{
  "hidden_size": 256,
  "attn_scale": 0.0884,
  "beta2": 0.95,
  "lr_head": 0.00915,
  "warmup_steps": 200,
  "schedule": "wsd",
  "max_steps": 3835
}
Each number is 128 + 32 x the weight over its row's rms, rounded and kept within 0 to 255. Layers, rows and columns count from 0. Numbers have three digits each. The size before them is the row's rms in percent of the matrix's.

# layer 14 attention query, 256x256, rms 0.15, rows 17-87,144-215, columns 128-191
104:118048133091098143134127135158147117151085129054126142182131126135099157119134144087140199132177127177079152134147085082130124132120092091152113060159142079131091071106151097102158066131120146
095:100136166137129133156116111088131127143139157170122072110089126149160130153125132159112161099129171122166099085157111101163177070111064096135111147038090098065145111124171048071164137157065137
095:180134158154136103117129146075095065082124113088119096123096099092106140111164074114172135064099118097153141149133114143117168091150183190088122069106137168098142137096086192118136161146122112
091:095163115184108197170131140154136146122082164114095119116135111192112158130198171148110114204131114125087106136164146091166083143170116149134174155095116103152168125111121137173099133084138142
101:088099090131133074162122120104160042119074119121134120167038080120097142158103113151144171157116125131061165152129092145111183124095144084147076156122077108145082123154095153120165123083111117
091:138143175129119046187095143101164135127170116072182079169161111146068140117115086084199138124123134170077077177165128106128173152057167075141101151132098166157128134111109140089082146111121149
103:127110147145120078122093167156110088131187094232106138142101139120147200198121156133076103151113180097153143124069147170166172085130170136125157133146114145079102100156104118172144079136155131
085:154132120119115123140153106093092110096093174171086109154099157116134087198150201133092150097121135110121131142148188136073152169107153183110128078102141140144138130101125101107132173104132091
083:167152163191146154077105100150148150133112134152112106131090143136072128138209128147112146129043188110083082086103099139109092172113160152182127093142162150164143054145048175127122157185151098
105:101107143086119128153093146138179087128143087106150075115168119150124147102098174109096141097205112137107139103122088111129090086182064109121117107146107099102116176101104100178108165154119116
095:113119130117147111083101119111132120133148183123078119187171145185121150127138147073127120133101132049158114165203155089099120117135130105184115172057090149171134071110079087108152173055116113
101:101119134130152129151145049149122147165134150112131122115019115106143156163139149097075152160087124171153151132079139212066152133099136098168096115157181087146122110138146141140125113118157118
099:119160160112167096091119111100139155140168101090120137126078111159089099120133125104086146120111154096156111113120141076176131114134090063120120161083159109133117090117162154095168105111091099
103:137183162113127158141131135109095124111150152109119099133165143157153073148140075135130126089114140130127202131146177086114113185138127083123118081136146106105156105104123157167066168173143116
094:149113098139109166180107078171117140132116127228085103107133088178077164112136156134132127135171164118151169173142134175161148070148141059140084156130066109131099140100154134101121057121117144
098:121119055104141122129037123121134156114077154173090071110143137153121103120129083145125182198158102087070163131158153146091113143078156147126093124103138160103125131097090168113110108197145130
105:113112134132097174056220113129189118068091194192129136113078132146154100131119130111162141083119131140095110131127073160200127123162128191146111134130124148082166134182147072102114158124139127
092:120119175169160153151096107193103122146188069085131149157155118103080129131113114169117143147096123138140176119089125128123108144116110077147131142120109111100204123080144168145128119114100151
094:124135127142175190133154093142142107138161145098166083152127171106181119175114127178122158121051125092175134124087192135090126125092139095156173159146109137164082176127167162135086122164116137
091:151144113157131149162171123147123121135115067071133139170092123118135115158149146146123135112072112100149078116128151129158044093143182142119111160107144190103100182115066153102096145164087172
095:085072131206125136132085119086156151139092165072078088080076163177141111163137148144151156159067171132091137191148108106131094168108078111093099078112172148168175131175144159128116125100081103
084:123130142119164219109184071127116104146090119110149102135095149099112151136121185169163201131075194162145144087124066160106107093120107118075125050128134144176132143143115169160044154139123111
088:112121124121151153066088143110063090112144186152126144086177227112155140156100132131135159109175112147112151126162154157081135094155072156086193124121128111133114116138073135138132142174180128
098:115147124061112134169142080110129152166098146138184191097089096126083214136143072135173198096093186137129095116140082148153091186158174104110135109063108144134114080078138166130151082145156128
099:154169104150130117098101151145099127144141232104115160164086140102108127124148108073120154108141143128138110132128129137135068126139152095147097115021056156130175137109132037100199168208148123
086:131109100142134108089122117154140112166047117146187137083182104161109125092103123119118078109164046123126102058156080104136108094142108105129121202176133087131108108138125125123141137113116156
087:086100112179181198152132111106064101161119113133204093182181195135165118103108115072153120120071152157120178145125190115073122147114119154095186108132135108047117118126089178184126103094107156
089:090173156130129124125087179158141104164114084152138150193097117106135114142121135121093141170143146167139156147100141110156104193124061134140118084155104123146128046114133120123167158161142115
093:157142151119136147108149124088150156125167131129036150164155086109152108194126145171067154117115125152104160110139121153123142132109115161090109119107166085127157105076160159183200121077096204
095:084161087106116140051208110099122161148123105143108169108136148179191135156156115132118139078081059122117163142107150092127121145182096109091080140075101146148111141115090185071112135115132107
094:148199130171089124099140072147127151139107156173154108160112064115101140144133155151184143122124087103132188107147202106139056172133090131155109189149150107139093092150167116122160159106142137
095:124125018123130062089109107089125124130123097092122155094148087117106120095139092092145135107126139078078145102091091119143155057168097124113171138170082111115125087115143130147115125138125116
090:093085145143128064124113136119168129112172147162169128155138130107127152106157122120132168087169182100104176145137025148100169124085109122127147136111114129166076140133096155155153086087156112
094:108151175116080155092099081099166141129114084161109134125183110120168169124180105165167075100112154132115157144138159121172189110103113099067116107110084151179161145144159051115139093177141148
097:136141173103144112128101153077101176141104123165128101069119173132090110105156156145156155179170156101101128074101098112146102130084117060125118147152056109129088128169132148106163079186133101
088:122126124134147117102157144178109148100117088163148149163164153109172158165070173111135091078114155104130196126190241087091129093149127154103162183062134098100116146184122145153174141151111081
097:117144134112094149130146125160086100151184049131207108136124134088068137151125106197118121092091148177198088145148153123116142095139150162150174129148090157150249104096133108153095155127143132
093:163129169144101150116124198102148122152143134120173131135148093133135089101102099154173136138109132144134146127135145104145177072179102104042184141131163102068152114127145105120166122128082097
100:113195150138114130201136107160200111100140132114141100132087109117107158150153109093087139190120144114082095091108141132091114102102110083109126189197095107138122112139116121096134079084143100
092:134167121086142079124155105119147134149140130118187138154099128135137122104134142155137149178154166145086069143156116116135133138055126120122152135086138140053119133133097144091112113076121096
089:112151124170134149167173116127118124083140123099152119129094126156120110140171112121121148143152117132082104127089180133125153121072136097152099069169077130156186186135091168125143079186134089
102:126111164143129131123141109110174138090174115097108095214095116097160138185095136125117174119112179111118144124131099106193123125118128140108083099141109133156195114149087184106107084093156152
099:113103128106140106152092096185141078155107124105139147072149088073116119143095190216069072154139092129182063097072096144137139099149123120135150123155097106091119087128128115097128108204162127
095:119199089091099115180140151081147129104084140110098116145139133109143136149173172133141137083145119115115135094134129145133073058125141118120140134112084121098148087114108119073183088131140081
100:136101142125122075119189068153060092118173180130145153100092088047140134124084105181160116100126127178066124161178173081135147138101082079140126111190159103172105174143130133109114117079077130
103:162177160120167133139061108107146117142144165078126100114143122153155171154171144108086145178146182112141136107140151094195173095139143119116130173145100146091137154124172139137071137179113058
094:116134066127107100190153073135122115123158157157111122120116137055159129100077124095181101085168115087128099065148142134099105168112145113139082072110100152125162145090096197103194076200123180
103:091101116129111084130088120187163122115109112141132069189152149123110065114124098140156184190105107134118091125201084155073160136107109131120125157098090091171141145042103132098157153093099138
099:130152164158102152120104134048117132148141092151129232120177141131128114151098136083142210053147108080117141094171113181074090130140122127176145137114106162105110127181073124167077117170091162
097:090119142105094095133175059141087100107099120129176128152136116125066135127132146071161075100135134157168150103082102123128087133095159160146109211139112131117185169088134150155136104095172127
101:131087099139114161134118130115157126145111107145097068128089128128103168147143156104126141160106153098175082116110181185117104133151116163131146162121149151183076142144079189112065097074132082
092:070140122124108149174131103100116160125170167158144164118031165143138103095089129148187134111148105150124128081171138107066140079215129091158129131177100112096154187143151153103145188147137131
092:098132147085152129139154139113150097176137128096032112112159145162070150126147093117177142144137110117176138152110148113074084167163129165161168125131128136132165187176101151122147166182133131
096:160112118147137094110127095170107134088134109094123102082194108099193040137177155068122141081129108118130135125128090078220125111158099154149098103113092087130156180107176123076165076157120133
092:142147090129124126136127086097152120091126107137167137109101085133108158113139139159187112150106082177110188086080159159105156124140099136146091097136129151119144135127152135142125091183177167
103:129182162168182170212124113109066170062092122118127187115106169149110117171123139138147107148099099169187155095097117120155075095162132150113105085141163143123095095134122137142146182131069111
099:089117152088129085064095099122123114155125171137140128182083100100114154074141117129114102127178156114075110165165077148160117122087075046197110162138160116167119147115211139105124167163136114
101:110134138095078130084138127159125131181114105137069112098129106131118128112107145173173219126202138117152115088168162103015111157121104112129116163094084066056180083132102127146196122153122148
093:158104158108134101171082130148095116111131114118201155099108125195089082131131101155141162142105144090167161077182129136144143088093090090148130181157066107191148058107193146107136099139160142
100:127076129120114139121149162195063185119149110168160180111096123105105147136113151136090196135156190138104118108149144120097158141140128165148102090106169114132110151164129129137129105115131145
092:175104133134118119141134049162152104192155140108157098189115100128137124112145129095200153159120134044152163133187111139132103180087154079119129164103094125162193107154170093135067141135177173
111:059164131140112161135132189143126134163165122092097112076141152140110145122153128143103151084120193161115158110158167112146128100133107110096135083091107174143112170106076185087155134158161092
100:192093091178089081164093159129067130127163134152159161118125166177129144157137126115141073100109085139154157088097076148134140089167112140140097142181078131162134130157088091134128189112127136
097:157120145143068141106099157131187088130172132075088164148157081110105129142088169110162161075108112127143153145093167169195135141147114171133113095145109068124132172186079160114149135128137137
089:150131073135110107197155108124136164144129097190105169088120109116142127046170143055015156159074090141093119118124081169170140125091156156157137193126127125120121223168098116112075120077122025
098:162180139103155175143188133134148144150134189108089144098116091125095103072111122100121130111093140166108122106074147059106142136079112104152090145109081162124158128091167116108159127141105135
102:194163112194164142150083130099069100154151142131087143131121113127094156143098163073118105162157150119121148146112106145053087124124140104169093160136082129182205147095165124169105116120149151
096:089146089129208089208096127133112140153149151082152055147130126141105080085113131144141136113120107112140169164153145156129136132196076141117107095127109109108082191126174192146155096117106067
101:170117140084118145106105174119189117109159139152138111122051142112031112104198141122116114152139114132113146190144105071174141183121086137115127126136162120117141103107122151118126048130179073
103:121105184160091120126066127065070145151116148145137094124046133070138123142187181172144137069099122157209141080124087142158084191171180127177115102086192153192140150128061095098126099121084127
100:175063137099145190139189157087130101146146155109112125113118121127087133123127136164157179140116106154168201108169163084146136101107144178126140075112111119118145138135085100095129161136095116
097:105118124120131141110101131128177097169121109209117134154110057163093122185132139127140114116129160177142180157124126159126123091104084095144130145088108114155131131056140090171131134081178169
087:144146150092151174156205108163123166131155115149106151140143103093097145100109149116025127154151080143149149117125147060098115108148113102190099195116165122122093092135110159136109083158126197
091:113130166138160067102104127147122096097145185114103183169080067123063129115105113106104145083145099112070115167097183148053118079114169115124128131103148123107117174165224107129065141118097133
089:153111147138146141104092151147162116113123100131130102074113146137109119135140092099093181216107166139130111123132148074093143076130115103156155111135125133140157060123108175139163188147139177
087:124108152185129117163168142164129116111153095113132090187144138119164132093151119093171136124144114133119182120095170163164131196162110168169132124092114109136094138152147129169160143134096135
098:038172116101152112131158181144110162187118180200171094169121154117171130096182161153085153144181142116137129119142185102161089131152106116148128151123171144111125123186108103078151146112095115
097:152113113141178139103116164119101153106159186118052153122221068146104148122116175086089128133134111162143219187141172096071168059086148130124112128120170119144099098086120213128104160115107161
093:163142146165076138096126130145096129101155099108083065076121110066109140112105111106098148076100127121130110130126164119069133142151157108140127100126175102176092116118167112145121134140105149
096:116113052140102137143162115107171111100106191134186105145136133121159154183119101096097128119138192085157080113122100169201145155112131160145117131099151150094089125123138104145105112104117143
090:105157099146160179110104135101148146168131109134100101118148098121091155158190124124183086142168174090131092106126150097136116219158108107142183114150144119117160112156097202130174171167100134
100:146110117166112123105117071103090118088155093133156118194145118071113126143130140113081144107127060151129163140160175123115143181121094110122116090157176102163076134160150143159144152157161150
098:138133162161102150124163148145126188150078111179116150168097155132166074147183149147073129198070126162114082126138117074152156126123066136134145141165067140119167160104081105147132169106125110
100:119142152138160142081113162079165179107148158158087100126165131163112185172122081156143117102195165140112214133164180082097147092162160119148126123097182131123142103105128142123124144098108193
091:159103092155158174158087160130092126094140190125110132104130158133134150179072172103124154151148146047075162169128104069127093154149081118158100155136129060163140103092132114119145192105166133
107:124101180110155148143144090103123128147130122178125094090170189080169134112134094136108120102227147083142133140137204119185139159130116176076126095116121115162135072119113135111154126105101121
094:106171060101148125129076094150131129122116161151117077052152065188162143151148143155131099118147145127164162084137146126120156147107094096103095132132144097185073126126135146114120131104128124
094:099106161125144169143086111142144150125125056106100172148127119016104137106150111126114081099069115141134112195115191159116115147136121095144079096091112144146078143140127100160112088071147100
105:131161203116113177096121106131081174102157150183121113082083154095067124103088102114119089143117167187062038114153103099127126184128152161156169127091157106098125137129078085057144058143152135
112:093090136080148132202106164111103191136189114065027085104112103049173110110135114163100108103091062142201091118080132105158144214178083141157072171151153155135155140134113138146157133157191106
100:126108172110090103189112176098213179136114065150165121121145158180165146158131115169174089135126138138156127111147111127169135188152150146099121118150149141098155168113096105145156061110176131
106:158131107145116090119121110073115078090120149083161130176125124081112171142122113089168149118158069127158123115138104148112131147074140159095146126177139087119147084085178110086050102149077090
101:096167117138116103128102162089141104139148091102160077210122121106056083146175154154119099194083109109161116110168127120098047122095140061140120093156095130090108087093151091155140139138126103
113:104181138152092159121158099126139188101112050164119178142117123105132127164164148083129137090167145165127087116106064149157093168126151105134139092092125164084123119130165092090131104188091062
109:180080181180116122164119096160037104081187066156082067124105090092144138221075109178160154092112111113054096110086163095113156080091131134154144084096139173116165141110134143072103137168133150
110:163092152148140179162155091159102107073135098183108078069100130134193174107162155100220120109153123114130154075144160107146185164082113100157129110183154153124155111183132087158145086112093095
116:110140151165183149203139105142171155131159107140116119182127140149119125136163185158113113109132177163128174186217092085146160174137140157138142141100143183209134113177121147134175124102140168
097:107107120137065090166143100169078132138127109133206111160151095041142125184107166098106119067139121160114118127142074112147117185083133133094112092076141128136066122116117124075104157104106121
107:140157111138153124093106124136114107154103160129151101089170159133067095133093110108123152136127105129100089051127148155115092149132145098135149103148094117107124125183134139099148119151122121
105:112161120096172156141131067089085141158102136140111199099107172068110129082140157070058125092101175099110073144116187110141117127100179130141093178096150109127161123131125138102113167145060152
111:105086100119141071099129166129110155049114117153060138085144179096132130086129108127117105124060128193093114088110061190132153152126144116134155142109141147061139141159095123202139082164154109
103:180151154124082139144139057130124134045070162082141110109114119094133098116053138148181111124136026132079136127133133152104170093147069090104129131142169113097084140147165114161120185125147142
104:102166071168154155199109141148166117128166124125155101117149122175125098119198202093152118168131119171148114150208057119119170117199078098142132133174150132142115165080109127202140118127142082
108:134081124100200128105144159141188073173130058056156124079089111151141071153137140145200058103115140172160157063126147170135161135111147093085126111171098144103166184157112081162124075132145198
099:131074082123147103106058150099131102175112114129133158125152182099158115124113063148132105189140129144144147106166128212153174136138116178152152117121132089113173132087127095146193162138083070
113:153194145123138095121150069127113105106132141155179129209123168138177115058172171145112142082161152121134186131143127122060138125126129123167184126100146086181148076132130131088158141144061154
112:148131124124146164145189122148125180102175125175091144190079129122160166130117157135162133157132078146177131101123117094120090123100135158126152164143096114111079168110117159165109151103135143
109:100164087123123110142136155081173217173124139123131146086142120124182124108136178177127090141120158177167107154160116117132212161081132111117116105106167128150112117138130151104074122138127149
114:119182179136135159123156135128153141139156132083108144149150163097170173178144095078035064166086162084083110130107121048075125090159135092102193093146144158101133156119106110098130128089082129
109:145072134145146146131142132125138118089117103077153056149097151155091085119126134154154143137114125120138098116125102072080077183183078098211124124138078110065088167120102156148103118137149159
100:137081100105111154117117123113134153053129123129170122171123131098190120113102156133047168197134073105121183153145101117146174127140144109172101154098113108175185147083153082142101130121147110
102:130143174141178087172187127078164146136141180184137158167111161136144123118135068169138149134064106122117145146159145116156089072153136112077159140132148093161105139179091153039100170123055147
105:129142077142137149136188125117158136131143149068121145098104062105085099194118143101105120141122147154059085094104140128150098144162062132100097134177104109098158098147112126185099106151086163
114:136172111072105071127099112140141118173102174156128078103173116072069159103117158115111128102084100141098117107112152126099156140176168092115114090148114121153143055143089112080135099141130103
111:145106112167112181162167183105142027117139082107138102132180146194156096154113210124153134167139094146154131156108108149162130171160133119092069145147139136101096143122075165166104124146117128
109:169159184161123142093161129114137118137143159086104155150144171113070198121115127112114099112103128147157177143081181134113178097147157130113166157122193099147163168104150124109096216140109213
098:112105096179110127100064149106128123169158111159068122138130097169116120103176126094102028168120203177104082144177091110108163151155100190165065127118093166153151102152136145137119140119094140
099:158114128136147137100125139116116130091136186128107162119133129080082093159135126119177098096106126108146119076044135101163104153156132068116117114084146078150098122105149161180150128139114115
109:169139150100136121133159143068108106120178092088057130124083134099160068159163132151129184115114095074128123140103154158148082064133155123164149122073115148107111163080078133093146116184212059
107:168144133138122126139102124169128092123197129084053167195065102143118056119137121094138149190140120167112173102097138189154112170038138088098145116166106107115111162140155150211085134148119119
106:097160176087130113081165089073109129161166162149127125138164134167079123091160141124110089180128166113144175107113111063105130143133168212139139138162109134190128031182101161120178203102166169
105:098153190141063103093138087113067122203182188158117069172056093169110120153143148111136153146077116143086085128162146137142090121130185096133120094127206196120138172134100148129144118085152115
108:171145125105089194114157146086123116093092109136103177109155091098159135115144137101128059116159196127197114171144118125177147154122159167128155107138115102147132157151127148116127184038084125
100:150152192208099141125165133119072134127105121183120175077124118113134167095113112133021161137146142150105134105125088117130136144138089142117091127164102165098155110164145110124166110114140154
111:093122112109125153089146090120122111120094101120132076122191103089118087140104105142074187082206109078091163112128106125159181153115160217125067091213116172146107107142119159069117114125117168
108:114177137133147099153144107093136113139097114120137150044182145159198126118119155133124108105167138151132099125147156163088119121073187116160141164151087131118130140117152167152157165127102174
107:115078167135152104204072106100122181173118137121135151158178073098110142132172092147092032109097175149136093171085184104151099143071139191109168098108105109113111137140125165151065106073075152
102:106095103161186187091128196109145128130133136131124041083132119061112090130117075137105099149159102170123096140091101111119105161149134152111107148096176151078151105132132142107133131148172182
100:149148142136115089109155179181117164111141050120155126075115120145159196080125138151098152116123082155088150112131068173113151072111051106132118208139099131181101123132160097162056117135144064
114:124128120180105126099162116163090096132119168092131139102117136123151144118089123124106153142098099165094089115122124117105119149112131122151152098183121112089147054127113090159166145127150146
117:120098070187088129094122204099137139184140138088140109106123105180066126164094165200173113112102075145165158118163150071116136091110104135127064099127107129125143136114123169134136185122124181
108:143145183144164094131102128135176117177095179102175170134105095120159112125158146157173112170101113105148114099150132061079104129161108119153165094114154118193177107120091086094110171078144102
124:148085165112107156201191114101126083086085097114152099132091102122137183120159167183221122123118171141088123184188146156139090104154118107144091127145115128136181181106152132064153186087130135
118:140119090160079124169110174123082096117124182166162110120156097113128126135169146130165165093123110115083135128124165139155222134088118097113089105095138186139090098110175152076169104037135187
103:147127083093113149129108164131151154112161142106153111102143134025167104121091104123133045137133141084122172131083088065122107103070180039104103146125097129155167166143177125157100208132065138
100:158123159143174161162148144122063122134108115125144102129154205137102130120094143149125116085051077102120132109119117137157140138138139143140112120186130131101077121143178140145099116143174116
112:073057150139115066135125083123119174164105095124145108127201138155131127108089118171089096088131155160106150128068214148096159150108117092192149123089153159116104177155071139120105154147086141
106:180118147129081133134104130136099105104112139078120133133082160153132111155167129140179097157147137105118161119099159132155188106181174147125166097118110118142132129138097126145085144135106141
110:145071140105114138100196163150156121107079085119192131142189111071136103082106149088087114136138143108103157128132070093109117092147149114157101137104126122139103115154128096135107087131057155
106:144124134109111084103138126090123133117067138183084090105155143136123131148118114169058157160118148144146096135117086096100087164118094164122083165124101130164097116060167114110127126181144178
107:136125147084106176102144026122139112176106115139062131092133079174147083085106050061112158089137077146127097129161081164090095171147145163110162111154117089198149107139065077137083059177111138
114:155123121091103127138158158107147107118086132168132070082216132154096101147135086205143124145092123118111070177111109138139085125135156127105088133170148130156161054082141143129112153089137097
104:082132100118134054108163145126153158145129183108124121131120134140139203151131082124154161134128139140147117182129121108095194144115157137106146090108071148131131129109143187115154067121134144
# layer 14 attention key, 128x256, rms 0.137, rows 16-86, columns 128-191
089:109156120168116126159106147135184126109081152064102105165081144151167148135154138139137139084169157175099165129078065112100196205132097135148091103127212130108123144104128127113085133160112065
094:115141093134144126087163111089096148127173114077116136081147135145088078149131134216087113061160087113173139094158134177091141107127112132075107109156141178093148107123143112167121146180114120
094:123124162097122143120089112173123109147089161182144145177141167038100150125113116120129093099128088135152090082134092139118145136123123094115133134154156150148073195131070132164075063109123109
094:124152102177091147145146097053092123107128136102146145115083115122194158206120135149107108154098141136076134107145164111178096126153117154178159147142132091166134112138158079142167139185161090
092:139143165186184108091105138136117153154182126100161114111136111132156145140091141083164113180110138123153141187100098130122087120133156135067100157101141060164121170095169166119086190150108142
100:198148118125127151138113184174122168144143052178150170138134067186099096137123145056063118091133113110123074093145086110087095071114133141121111157153112144163092184094170137179145143149070121
094:061194074164102134137090169152164085139076117135161084095118155203157109144140119139161096139149197138150109049130151135133115160160130188114094120111156116139105158139134119150155094176103120
094:143076076150164109106149157123130137148106102086132071084097147164118139144089157132071157130083190116124141201124124131083129115109080140191117129152116118149108169107106109105120131088079090
099:086125163180103091174093121126121136206162087092111118079128139105171082077077134114087105122179151064142127150112120095131094131155188066120105117109101076161149154089145139154100118124129153
098:120128118125156118156131180151103150132134090146083110116155132119125098118085129144108139154118168112150144192164081112140108204100172168122163112089102162177160144170116126161150160098122143
096:129152133124128112165142175116159128106126087122097134101067230185112062190128150112102132143146167173138074122129078131086123107197192102091112184135131098147133146139172156119121159131117162
098:177172125112190141098152098085092116124101181159133100111175150111103112151140132110070158109136102126066144094098097159124068096119131105125130125150134158103101170152104109083089175122181154
102:135138130131120119149109163125142099086131128118102160150183122144167179160113101131132089139177062156152129171038082098163129117094190063112106093136099118098166136145143141139123146139166107
093:118116131141136088173179079138025156155162118137099070108087100106149093112188149129123126177101172166113141157118173172062178142207195160108135139077150141083118151098085160114148102112117155
096:171101164132153083080129146098192106152128078068148092101139114118079091185092109191190075154154147119150132128170094117135164159142115096131155094123108146082130155156129164178142181164184193
096:097095160097101134119155136170179063105153145109138128163115191088104072120082122144125117164099125100135176085146133124102161135133075149099140070131160128113117099091209118131120169126138158
109:173119103186139038105112165176100135092141093140154086128103133130090094156155142143177103113107119129119068101149131139146132079118083034141129095208154154103111140184106081125175124130122143
103:134098170135186109151132146157117112132146103109167132143098174132106136126147153146105119191119194159113092136096135145132121044155155077163118066136140162190121141159168121095111050154105086
110:144118118127124132031148113063072141134129145131125166104107113137156121148096083122092130154121140114079198155144130143149050058149100125107134086124143155108096141119136154080146145122123131
099:141164119124166138216115124166193161094158183155143125137178137147100197092109109108118047145181124170138170117137064116133117089076153121104161147133104120116121121125148198137154108107082125
104:059148129102158128168106147146148074202161111141066162106137112135153135064113114154141196183150152140147144127144144131120207164081186148161160113064114090122176121171146122120117098124160117
099:149151096134167134107159178151083092149064090126178151081081123162131097127123138114086123097157114144180110133130145135152087104120105080138089162061130152093113145093095112123124189136111111
116:118171126176052134108120153156127158122211092096099133181078156094142132097113107123101093152151103122136145120127120184101145135118096112175164138094128059112113083164126102161124130172158120
101:145111125087153106156199105116215184182183103150056109115074082070135120145166122113095163088169081124113172098147130176185099116129155168114114117148137124163156143136086124137138142129151061
100:060134129153164103134075110108167111156111136131104178136159086101113071147099123159096079206183063096119184154097152167158179173129162139090146125124112140203117130170134152157087145090119089
095:137124154127108155116130180118154072115069041123116112110078104145102077137143146179096103148108124113173100086123099111126039099101138127120180114112140088102138122119150164119104146146120153
096:229145204079128151097105088127156145136119088131123154229118161220107141099124074172148187119052131182109152156127172117165130096090094127092088157130179132116154104137144115101093062092130108
093:163137047152150145121139139116185164112145073157085140074044151147137118142127133137177155151134141105121152074114118137172204162168150125141095123141100078120157150105162129080166082125133129
108:144175150171159165112203117139089163159072147079107086166084134177148069102175122129132114165052143114005074112117107169093111097144129151139145113165138145094093171122108105142122122115158149
101:104145178096164199134099116126128208159118123076111133134161107176164142027088175149163099111169178139158161140076148129138176110111156139137139075100166090106126096145137142076163108103210099
107:134084135124128097125108142150130093134130207143129132153170080137160149105112211128121125133094098080119137189109197186164162070143158105126129094166174105088114186070125117143166049230156121
094:120140148128139149114139099094162145154130077089160134113143066081066082175134126128173101156148103122175140132124084098106101099043130098169123122074128146138162154134142122115097118069069122
103:126189146181124153165163108183136213138183122141088112144182064133154170148130124131144094132132105167218159163120148088111155135129154148138135156134059184193160094124139189112077156058105050
098:107086087099130111167149141173144121240095144119117090104149115137111120127173111160152102123102130142112145147116128098102142165104136113132101090076094127175123169158147103096097081155170115
107:066163113156053164064123152167148065132120127078128147131136158104081116081125102065181140168129096130093121133198122152110136203164135155133089130138104094154123131155149112155162116119146080
101:162129184129123190066126130156085106121129150073151175173125060121110163140091092150076124101058119104151148108104186119094088103137108133160163148102087132073204118111082119110135123105138145
094:139182099139082210132108068142137128119160076099153187171163092189142130127146122112112197132082127150105143125138120162097115113191059109114159105129079081136097096110110100126139131137102169
108:132141146105120124179169154102072132126100160119145121101117121160154181144123139152167150195103151158118089108111122145160139095118150128111060161094160116152159144136132107127163134134097147
105:064129164096104096117135092156156144145115149122139170150175165150113189196087140083091080114139122134156180127143109094140148131103208158143141129096098102148108107093169122100178147088061187
104:101073108117092126099099071146127118140138192136153139101202149068143073102123186115151095084138100129197065166155049070167147115116139106169133191111175127103129158166139107142168163180122084
108:214142057144169161137100147114106128132163128065094144153069180146115156141091117132149128088095194121107149120203179110133107146140154165092114103166180152090081096141064091121142093166153138
093:129130183125066113117119093151053123117131150133131144047090164144089121100116104132182128151160201108093135178168138037114110165156174127108163098064135113118165158099143173114091156113104122
097:140090140128119123101109183155073170149090060087096148102123097137073090083055114159041117149125149084119087126136102112103152119089153104132116116135125154159093144142134106140085057121133135
114:061108164096082042206135131115131209157151121139112182135086092144117102124118117108156132141143144138138111181128163163110142169141128161072155144103079083132134141071091127174169141097108123
098:137153110123147112123135136176129164150119137114139155147158111121081132165155120146122166166093116137101122124079092061101119140117103111143117162115150172089110144109163142116129065092128124
099:105138174134143139147155143146088142158080149097197091178039126094151099093132143099184128075125163106184106141165129145102127118138114089157146144124112132126161148104133118119154150154128180
105:132143154141121103077132185126094051195134146140132143071208191159132134161155139154113129117138149122114120124109102125074095119115130159122200129110107151118072087140124163141106137154120141
093:110165151100156096107091107098085110178133153194155109171096084175069120045128104117130128073125084144156141133130110123147104132121145149146182128141165167114187114149099125119148174102077167
098:114148089133119129182090099137113105154162104159118177052106111126161117116132146171082076081178148113185093150163145094128121170131204184077153150164149121128160141187098171134093149151135133
100:229116098155133137104108155220162068068109114101098105090104120123124145132107139108086147107120119061128104100102138077161124108178098098183142108179116121190120097158120172108142149149092111
098:151102077126218157133087139137141148130132125134159116146145154140158112149102109073132086067156138139115125150126084150173146081172099157089134104136161112152168110105111121155097138162090131
096:147158164125108119106101099118135077134124186142193209113159107121109101105148125164175142180095156129097080100108110171110107102164123108195132142131138141116139148164136108126181057146139131
100:163178147151137118059148147130107149103103154123098110146103114090120123210154121143160117156064149122133110109167121160121060167109165114137082090086142064141124037083043123068164080165140089
104:091098089111116134072113132139121127095150152166082147073103098194183126153094191141102136097118123151114122107148156150122069127127136129148168102085082119109145150151163117163101125115097096
091:127137138179161153147142101057112144139125164150121143123134168147097108120126149189136110111115130133096109177135125133114166054158120111151124068134129197125124091096131107155139136124152153
098:140214172106147168166141097161115147099126151155150124129165106141113145149099134070128186122138165135109170141109168125123185115120164133118112123164176184125097104132063102155119181124140115
106:092122188139060096158138070144174148102095171116160122154148077109142104106152122124133128089103132139107091134096100120130130117120107061094115154138089198138106168172144102147103164073111088
112:073127139090073120130089072152144080110108102085080156091144128118155101098128128137094064144133070119191133140075151102175079154172173086099101078098157177130129146102172090145094124090076129
102:106150126175134113149111110120165140142112138151155099114125078185114104086079061149173080123164053096192148106157112126101176167137164137099126142139129108178124163146123119206117157005148124
110:104149084165185102141102183167096171121080129150083147108167115102123118151150110142088101157104191038110117163082135125113059151145137129101170125116112118093133113139082124095121117104159146
104:116143082130146140083122145125092116127092130228121116118071079094071171106142120113136097145182146120127146117079125184102132147110121173168162159179139164117116139114094132102175145132122190
106:193159105143138145118121091096079150154119152225166129116120163153143197147142178115129125168076101115069136152130111118114144082162073107102132115163117138128085134092090107104116158137119126
109:146102095109108129148110109182103168092122194188088143159144136167185100116138148129141148117128083121111117223138108097136085141152076107154157161146166171194118126102107027111156127131070133
104:152123114132086090131147163122149112170088137139091139122136160109076125130087138139097189154172082104100115149138170126122132128189116091170185136093149147147094096163137106125099108064129110
104:142109115141176101070151077141124125114072182158099166137118075185082107126164127156125101151153098175127090102099074128111090153104166129135119100129202115128101121086169087153140074107125067
099:116083172091111109144101118142146105057154131131131114158173130156150090087119135147180079162160164073151129204104183050161170107134170156060117102138102108134130078104172162086174146097141131
099:086130135183167081134184089110088157097126161122104137117123152128108102172085158084127139148098167103158140141168147137130103126089108159094147126136162088162129126142054136098132158160182147
101:116125119100083147135168178179147167158134063204127127185131155087107106104112137116147125143132115125087097158135126095188067150114142106129114124141128130136125105130165154125098065185086119
098:144127175093068105121124151129146148147107119129095157116046105132070161178123161112156189152167139101157157191136128142143130117085176174132146092065166149153156068155146112138114136115163121
101:111102130141093118147125138153105113142098138099130066076128140088133082181144125150144131135093178104139124087115116136117083109192110128101132097113101072066141185107133158169076200167123095
104:134169126134110110097135164131147140127051157141128160095151089099076109164114170036096115194099163118127090124095202149104146080183121097059168130142128084137091175183129129119102179170112156